{"n_kv_head": 4, "head_dim": 64, "d_mlp": 768, "activation": "tanh_gelu", "norm_place": "pre", "norm_eps": 1e-05, "attn_scale": 0.125, "init_std_qkv": 0.0314, "beta1": 0.9, "lr_head": 0.00654, "grad_clip": 0.5, "warmup_steps": 287, "schedule": "cos", "seq_len": 1024, "dataset": "wikipedia_en"}
Each number is 500 + 40 x the weight over its row's rms, rounded and kept within 0 to 999. Layers, rows and columns count from 0. Numbers have three digits each. The size before them is the row's rms in percent of the matrix's.

# layer 8 MLP down (transposed), 768x128, rms 0.0992, rows 281-306, columns 0-127
093:516519503530446512521452491495523520493495497436459436547461501442526487484513500533523549476448524485521546509481430483543485475453469522552432482486483496582490468489490560408568496572520399461418413570537542484516478503495499497541525477518460510475501546475487580440579461557480494562488460558505498520472511503491488490481523522460532485492538456537573479455487429465588529542589
104:521546445469433541510481429479531521486489560478487537447472551521479534514507527473559487502463509478549518585531413446455614466516508499530426501503334553488510459533479568451531481545517460542466490492461494454457518508515512516513558509534513522539485527460497574496454463511478467517513452474501581505452472531558468519541524478486479461568562542476505503471504531485488456467442
083:446565526476494449462519550484536504534458515474514554485448509456549413536514556478454504438503500487533514480493588466511476478486502478543434495517481540460470506627465477491457482602571468589500521507469477484474477448560372484529532508544474486472501503543491524458538549470540513506467519518479544451534480501514480491540501492448495529403457430488468537472536529540523503542570
104:471509551485418578471531478541496488583500473470555508395530516488520490457494531552532517466497475461558508591506515466442484524438459468514481502516555517530497491411510521493465360450492510446425512472475557488478497538567521464582506525488499475488499510453512507479504550489503468477542478542482485489510491497507483498502599547549574516489456423482477533511544551482403532530511
095:525510514523478450523441464437497499477464506498444502580532476457505470519460560475475475553485439601458498492454513506463525488398452433504486530501504500495412535500550529530511490566452541557534502451481471476470489493492507505541486504570506498470543487527483570470490434486561456517550536469559474535513496579535553443534519490468555501510641441511483523475519538439569482461470
087:527485548489476559525511413469543587484529454478561571552518522496573519467524536497564479412481407503479543457523489485530508500480521488438500502528562407476542488451443499506494510494464511466524535392477539514488477506550451452544501529562500498499434475506515469436496463485456463550459500516537464477568466499528465542508485528494582556459565515499457488580438502500463477501562
089:516535490490489471476477450514453517519488470522463497559489522464522469501414497500567436461571538518454525530530490481448459456460505483550418497475474535543536483413539460500468478519497575531618506458520443490521520415481479580570539509470455521611500564486452553464539505541501465496540407473454488502490521478537446551507511589492491518504480519523487485528554471492452469539526
099:530448518479569485543489483484561518523560565388470468485543536446484457496487446525514480474530437543534481533492570557503547516490570504531446440506448514452496517523485497462445526547439481467493462461495518482530541534525458592553569443426556500497464482513499525485463505476506468509549512458574502475503516481512407486436483490586478438438497487457529532561506485464556498567529
091:565461519556549512486491482495510555569465536516512437467527498529602514511537495453459475478473467443485397491481449484468495406508524505475444490476462510490499423477484556455473472504439512471485486491521542479484496458541549483529536461427535411503547525500477525477505400564476492492551486467495556525567471505541484582526506529538493467512469566499527540600522466538497446585491
076:513524506480533504505580503466527491478446500488493502464460423537412470394534526463506468448518451505546481420508499537461514523505515568492468547490524503465484528540422512459513517554481479508501516483501445483433510608502597533497487486448527446505468494462541519522465529506469512562524518496547574485437540502499503398502491475520541427556481575543592558537507465491428491498506
108:503480465525542536503464495520487539556464535490523482578493455506559490542483460507472545524491454526542551531484475454516444563489501542491500524448513542505571550397475544493450450457462497512441527495482485475521491512540469535463557430505478530446481502508495474477517551477500384542465507491460438512493525504530560545586497556485484509483431485420467489463481437523535420553629
107:485497521531507509472552483545539530548478557485468523512509459492470588474476517488473440476538441519495533473494505546425589551425544462451524508544494503559516465499494499431511486449463560502548497475530515509511504597448509543474524560397491466585519396509497489482544529545512518501466491504534454448466532380456470497514460570484513539464504481510443510524454531477546468442549
100:546524583471504503451522509493446511453480539493559472395554443438565562453527445466497458409530466494481432572519475516456475506550504498512521486561535466556493515496444547428483471530542507512511480489520432489458539545511470474557517490531468505435524429540534551506504546491525421468463519538530512474525506490475516520545445460446463539602483488500573504451491525507570455521517
089:527493512514419517515468566523506523535503531528437543528425489552530482512594537489494477572470377504453509528507429497485500477451433457474480519463517532490550464521528505492512554559470453492484452524528463510538476522568505578455424437483502484484444469548501568590457501561501457577548495498563529482535515482490484497464549435503483422516513449504536497480513434467465545489482
098:472511511506429443461521489468480496513454497563515515554471484462481446573468537529521438574532504474494538544516472547457400480430470493496518564505553481547421492462565436501435516518477460494518492518545540514518444479480507503534516503444478522446533532514459445501516499515475479424500566576409561504523460448559517508493544393506503512567562495506520481536548512471478532577534
114:558455530611542545499527500493522520541443544378568531586479455500499529469467436472450503434479500474500536473509455409511593502493433500498537477544435458475567500451466492563466499484530481482502466573568466579435495500463501548463502565506508489506469492545444488543517555476512478533527482531478534537541518496470478486444457485509525569470493492490453503511493497531470538435527
104:520533540467574453613459487518477565439460591520485463554552529446471465452558568513466562555519517410509508468511497481438501407507599531507518458454503461489451544487544442486519478475498577450488515509525463444523503496532534496481573501448495471500501475546455439529510525472500501529492483549477440498507512484421513487481470468491490512437454467534449486538546528506471569526519
101:490529508486435540460448410469554496474473550465494586512491514520493475480454438473522500496442494491491570523494466471453463490543551487543546523521529576572524513480550500655514475473524535514554524511404428446537469503508508554454485531536522490472489478496535416503544466490507516510507463443578411493519480528507512460500513436506570511472528500492476569447520445546515522477518
109:452500544509573441478515543510475513469483456524447401567461488506463430437586510442487507432488524480518504553486470490542443530499458458488529498587561515480395506582518489524476481472476552459601485471492481478546511533475460509499534550477511488571515499490415477516503517459528556518504474448523563496483516517505505464537483508467434563463541441501488513491593568534513485535505
095:471467484615470515562546514471531513494499570435458532509460456401581565476492507541534499511585493454533477407412447454563515537531499512484527563541444545451519489550548490540461527517501493442545416470495541461500516482564451423458526561503466475481491506520553443513513471482477472511520490478500490504472476542534476501499478493520506518456435523509583555516443463498532518495492
092:495501573511498466456568481603587477450534512443471508414512534536512513444508506488433490421558500466505499526472492531535526513490533487463508478566455508492418464619476479444520542510532504533516505418513456540513513492478462491499565527488475477564534478454536460532506503479554486523473510515422525487478541524521500530466424454467517468477453449451502504455530497510520624504572
100:510442557488509531489468527470475511512510499483541465464427497460510531478577496509432463468477539557476559452479514418463467530480452519480397500425525476440582506446488488480551487510530459470467485523473494590557531473453526565554535469503478558549414511494504512493492594479507425468526514416481524492460484529513503585496432560560542513573516483541516525496521501492548468525513
099:522455557492498426475467545454448529537506439519520476501492532547484424505510458539523503515477540452523555456535544539444414566440528465560547484467493480469554422412480521432503554565492467483490476512462490494413491539512418449461529476467511463524486510547544549501546432479487524540559535493512503520491445559544483520481499547515537487564473556481580505508510498425568538479495
109:494545566533467499481532541505555511456537450536478440428498411540492446471413523504531511534553460494487546522553574486517564514584514496493492482505511557510487465495482501573521443534575483466429529437485451497525470545486505501425464543529531500485505474430491490450493506475454462564483515488583490588511387426517467494501472550555454534469474549524515529479529465508511471524462
116:475440549411526503519464498441479517580502543511592471445462488470544436480463504501445480558540488559518520542492558536475451415486530480493508507470587449572509503450454492511556493614526481515478534439461516493512524520516513484452480507415554527539527470475495550486556449492447479529465405500500499481543512549605546478495468495480509555476495461487502541500542448465520521481489
108:526508490556518507553585498554502447522449465559514470568488487452454497472524457592536515486480545490539472486432536415534556497439473550550451439582529523485509488566522486411462561459571481486467552488492560509473481478482448458482493576463491491555487476440531562519541466460535489522528446534511471490443533502516558450521436546522494517470460480494431556516487488501438504464491
# layer 8 MLP up, 768x128, rms 0.101, rows 282-306, columns 0-127
102:462487452472483534507483533494496466502442515518549457464522448471430530519550544520505489490449504512512516454429512540531505515525444514486542492556484425571492422458497472414487540533556543472471579495513456562507470449500483451535579550565430566475515471485530551521417518507540506513391539485504503473502484537525493597514527546538497478505523476431559538482465492483516422506572
094:541369539488489491472507453567462532516503524497534471504455439545529468411498487486575568496451538486461471517461461502532524505528473473512556535471512461465510512524566533453480499492402498498503551461551489493532449493425525550469489531489497540559481528530475559512456451461454535464491468526493430538588487474444511499486581418491478490530465565540523505462559507581551472475530
096:506438511487554517495429546473517514461495504422592501480482542572542527440550453528512475493477476539485405479499561407488539499473518483418463440562483495535544600477511447462469524469521534566466483512492559511516545498553543510499480471602469522446523483522491555536468546482440462520480531510489443494496541557531523487539521498515479515553485467452523509609472487513553491461462
102:511552441469455559499520501546521482491469478450494472432419503532502538534605494527572560470511483459451489593432514501527535523467501536489486535447533495473556545493547486392482466502473517436456505511527485553433471486508465535410467489507487485465515439468484486476522565480511503489450496466568527554604572475526471508424492513504518518539486489584425495466525508526469515469485
091:476474504523471501516528574515520548558477467504544441418442520492455494566499491518525524615500555471535421481476526465474513471516432490498489464490505517542495546479603476488513513497486546510477493579477453466577539507389478540473524496521501525460557485451498543525513476610505500470400524504513493534482447517434525466535512444537466453554452531513525504434550512513480441473529
089:482559546503499472531547559527489407437506499545521430456465478447501524606514512523487549449502525474484474531524584511548487518547494558532570512421499417474505446492470444474454459524483461523525460480489531489483519601509483556504486507447474482448495536467465450454424472455506540490524483514566469536466522503525515510521490484492486537537446566566484467586514458460578529443531
104:515468530476566439540541510541450527501544502498459513468460566521492462490466483593543539485527617516478483546517547441474559486552497557570545508428493493517593474514496504428471493507488524484479504417551455524452428514524469463498540466464482502458500492519481561528518491448479552515453533520465526497509574464463479484488458464477517513485402499565476479449448524405505450471554
091:480498522498467457481595501480491450428496463503541518569518547480451549498514528575526518481497550567479510505484581539517477572553447529531585516471539492492456531434524519526471530492519512536465555522498507524487543547468480478465554472566495565459448440407603533541570464497510555470476504552496440467430539477456528553487441459548461516483495454475482497548500499512541550460474
085:538452495480469524501515501523481478484519486555553567469435546487497568580522500485482499486486537520456510584515534436529494448489465455562510551458519477473537497491542470478480541538462427549487537466442455475477458475502433507519565482551554533538479470489413534506534504519555555526518501466443475516546563393467510525521525475495448507472556456436441431493493572507580585474463
105:399466433459546458534505471490559450481508527509561515474469536498469486501487438559512504546448553470487486452487577498498493492519455545435524467504501502533488471513480516507443469542484437450470596548502516503535508492565500556571530613509459572499505461511547537477439517524478482495473488515472535427529462410563456599558485501547525512523500515505494511473445499490582439495478
106:408481494498472459473479498431493526450528459508549568456507486502446525442556445520498629492497537560496472551484530493483485474506419527481513488499491461453536538494476508476503471511534529494451534513517474521526509474492573486592529532508556564511513429489498505509523576523507440503436492486566518513640497535444492540506487443465505497517532519466427533466390533508489481450532
097:400504463534596521547527530474559482467506503531592437537550461564563483481565527585426518479465508444528513542455534523471506481469482488462514509454457488550552478449585517496476514567429506503497468484463493518497491508499555535523486477509503469425505489553458502542464469553549509560464466512508407536571498436555478546441488492506500463474497487492440486556554492544546527489474
090:515508466508491502524439465556512534506490430460500434481472468625468495443526501537516534478432568538505465545519504470474514494497517542400507442562501453515513466500471497492469431480463534498505545524441497528517478497475524473560550555568522590494554535618549483507462486494440552450459525551495486502485480504520575487508501513496489465420524497545461464467491456578472475416521
092:477539517525564515520473521516502473492507538490487502529536500480483530482523461539409599520477493530471475412500552508499601542535541588421495466414497499494552450502423511523523546519534471518451503491520546502477480439521515440515528474508522465527454486555508592508562407487505447504489492445500485499532562545507463484485414515507520462434497513415544488436474537521537439476440
115:471479481452499442498492445490499505470468450526458512442511419487485592529542452531511545556453491499536478442432467537466539459527501513508583534503592462561561487457559478481483386521482480548472469503478545487501516498460466543560544544489420546492525541499530506465541496491504497480470503454517540512479518534474498516528514528548487397561502501552449515561397529477558434494467
110:507487481534477515455502491425526511522507448475469529506465444565457513474438519499498553494482555546435523536488475502459509512570423589460578600497570496466554507503465555472528553529464453422480460526484516576527461442523491525520561525582497548457508477597490566420515517550449503535465524456467450474509485475508488480471530553526508466453517537467446528446486481486507445495526
094:422532551504502496473523523467519541533485491585461460450422479512553484526527428581484540483459523431454483505497561536513488495493507547495471554492581407429486498474507493519520523548502504442490508472501564449474461505504556530595545521476487499560522426570546518528435518428470509419489508459516443473475486488485483487484488537549603482494467549476500496591492504545504483448488
105:465455533462488491591505482513570531493537509487516521445522532544552522577504446503519551498524532458492454516466485467519491470453425551503512473416569475534608532498493549498441503621537518491387491447498469500498427493513507515524458455468426546465491455526521484475466493498487521487512505556428460507579536484492530505501521580532502534472462544471475481517435462563522521457472
100:486552474511550488497537507550418477491552479484563481573477543466467450559465349484464586561433576472474525553521534473505513537470468527479513501501514532595508538481497473522465493520510532469449480447481488520508461568504554459525500495488506532458517488523510500495516560547435521503432520528553506460504608382512493522497445546559531496473505484484469463472552485494508474503490
097:481473491553534515590466558427471502481534459574464533547514524553519477460437563492517484532498484530494484460470532510514557508578402522460497464439499484476413512491440488534521500482423505480527508464485525463424562503458505440554552539539497510558491502506461543448490449519499542439537446540472519510458541512519501524513473496490447550549427555580525434541572519492450486519556
099:514530506533500467470477471520519473428516497559529487468515557521534520500514504480465495492548548560553518565548514463447530457500452566442483512553497460474486499458407556469437496486476406461515518563591451520473519557519519497538424513549436438469510480497449543483540543480457498495495487611535473508531536457526512583536450511470475542437499497554478527581469461563452468476517
093:494465532549450518501494554474555491474545572494540567469529534532550497520485535467543514468510468517553460515520504486508484457434521508441451450531552509518498475491481515436404510521474519505503540406513454459468497487475471530522450504556498540458573539484444486480501572520551493404547543485504417525520480489460515450603546455575493476457469524588458449509518528552549482449446
110:471424531499536480451529514479500498536429607459517592504518521513468543518504397564486509471464600538466475489494439466499502493492465542450485514453531460512519475481441535518473523517505538478437571524544551579502453478500458491518531465530481510480488481543536500539467570514499479418498614498532548433474489516530442520572490531443581494442515485477477492515425483499483533506479
108:533510433496476599530489477415445473491455487532548520561609508562532466540567465532482494510475510451477487575506523489458571523505511442462544540517452545495504537445529490452464497491464487445466490480477426476494452522544467519570474470504474556462505505578459527483497531566541613452523487464472452526562522494458472452520522510462557467538491480562493527468531556507543503519449
111:524519544553536548468445543501514470503526492485480501481391563482486523545515474436515496500518532483473521528469558469519527501504515588511582480484528499408504544428467525518530448467477546466421497449481482522537474467532510570453466506511476579485559512472504490491486544535446425543534456404496475534492496466515484592499480486519602489548528492438516497444465548541572541444474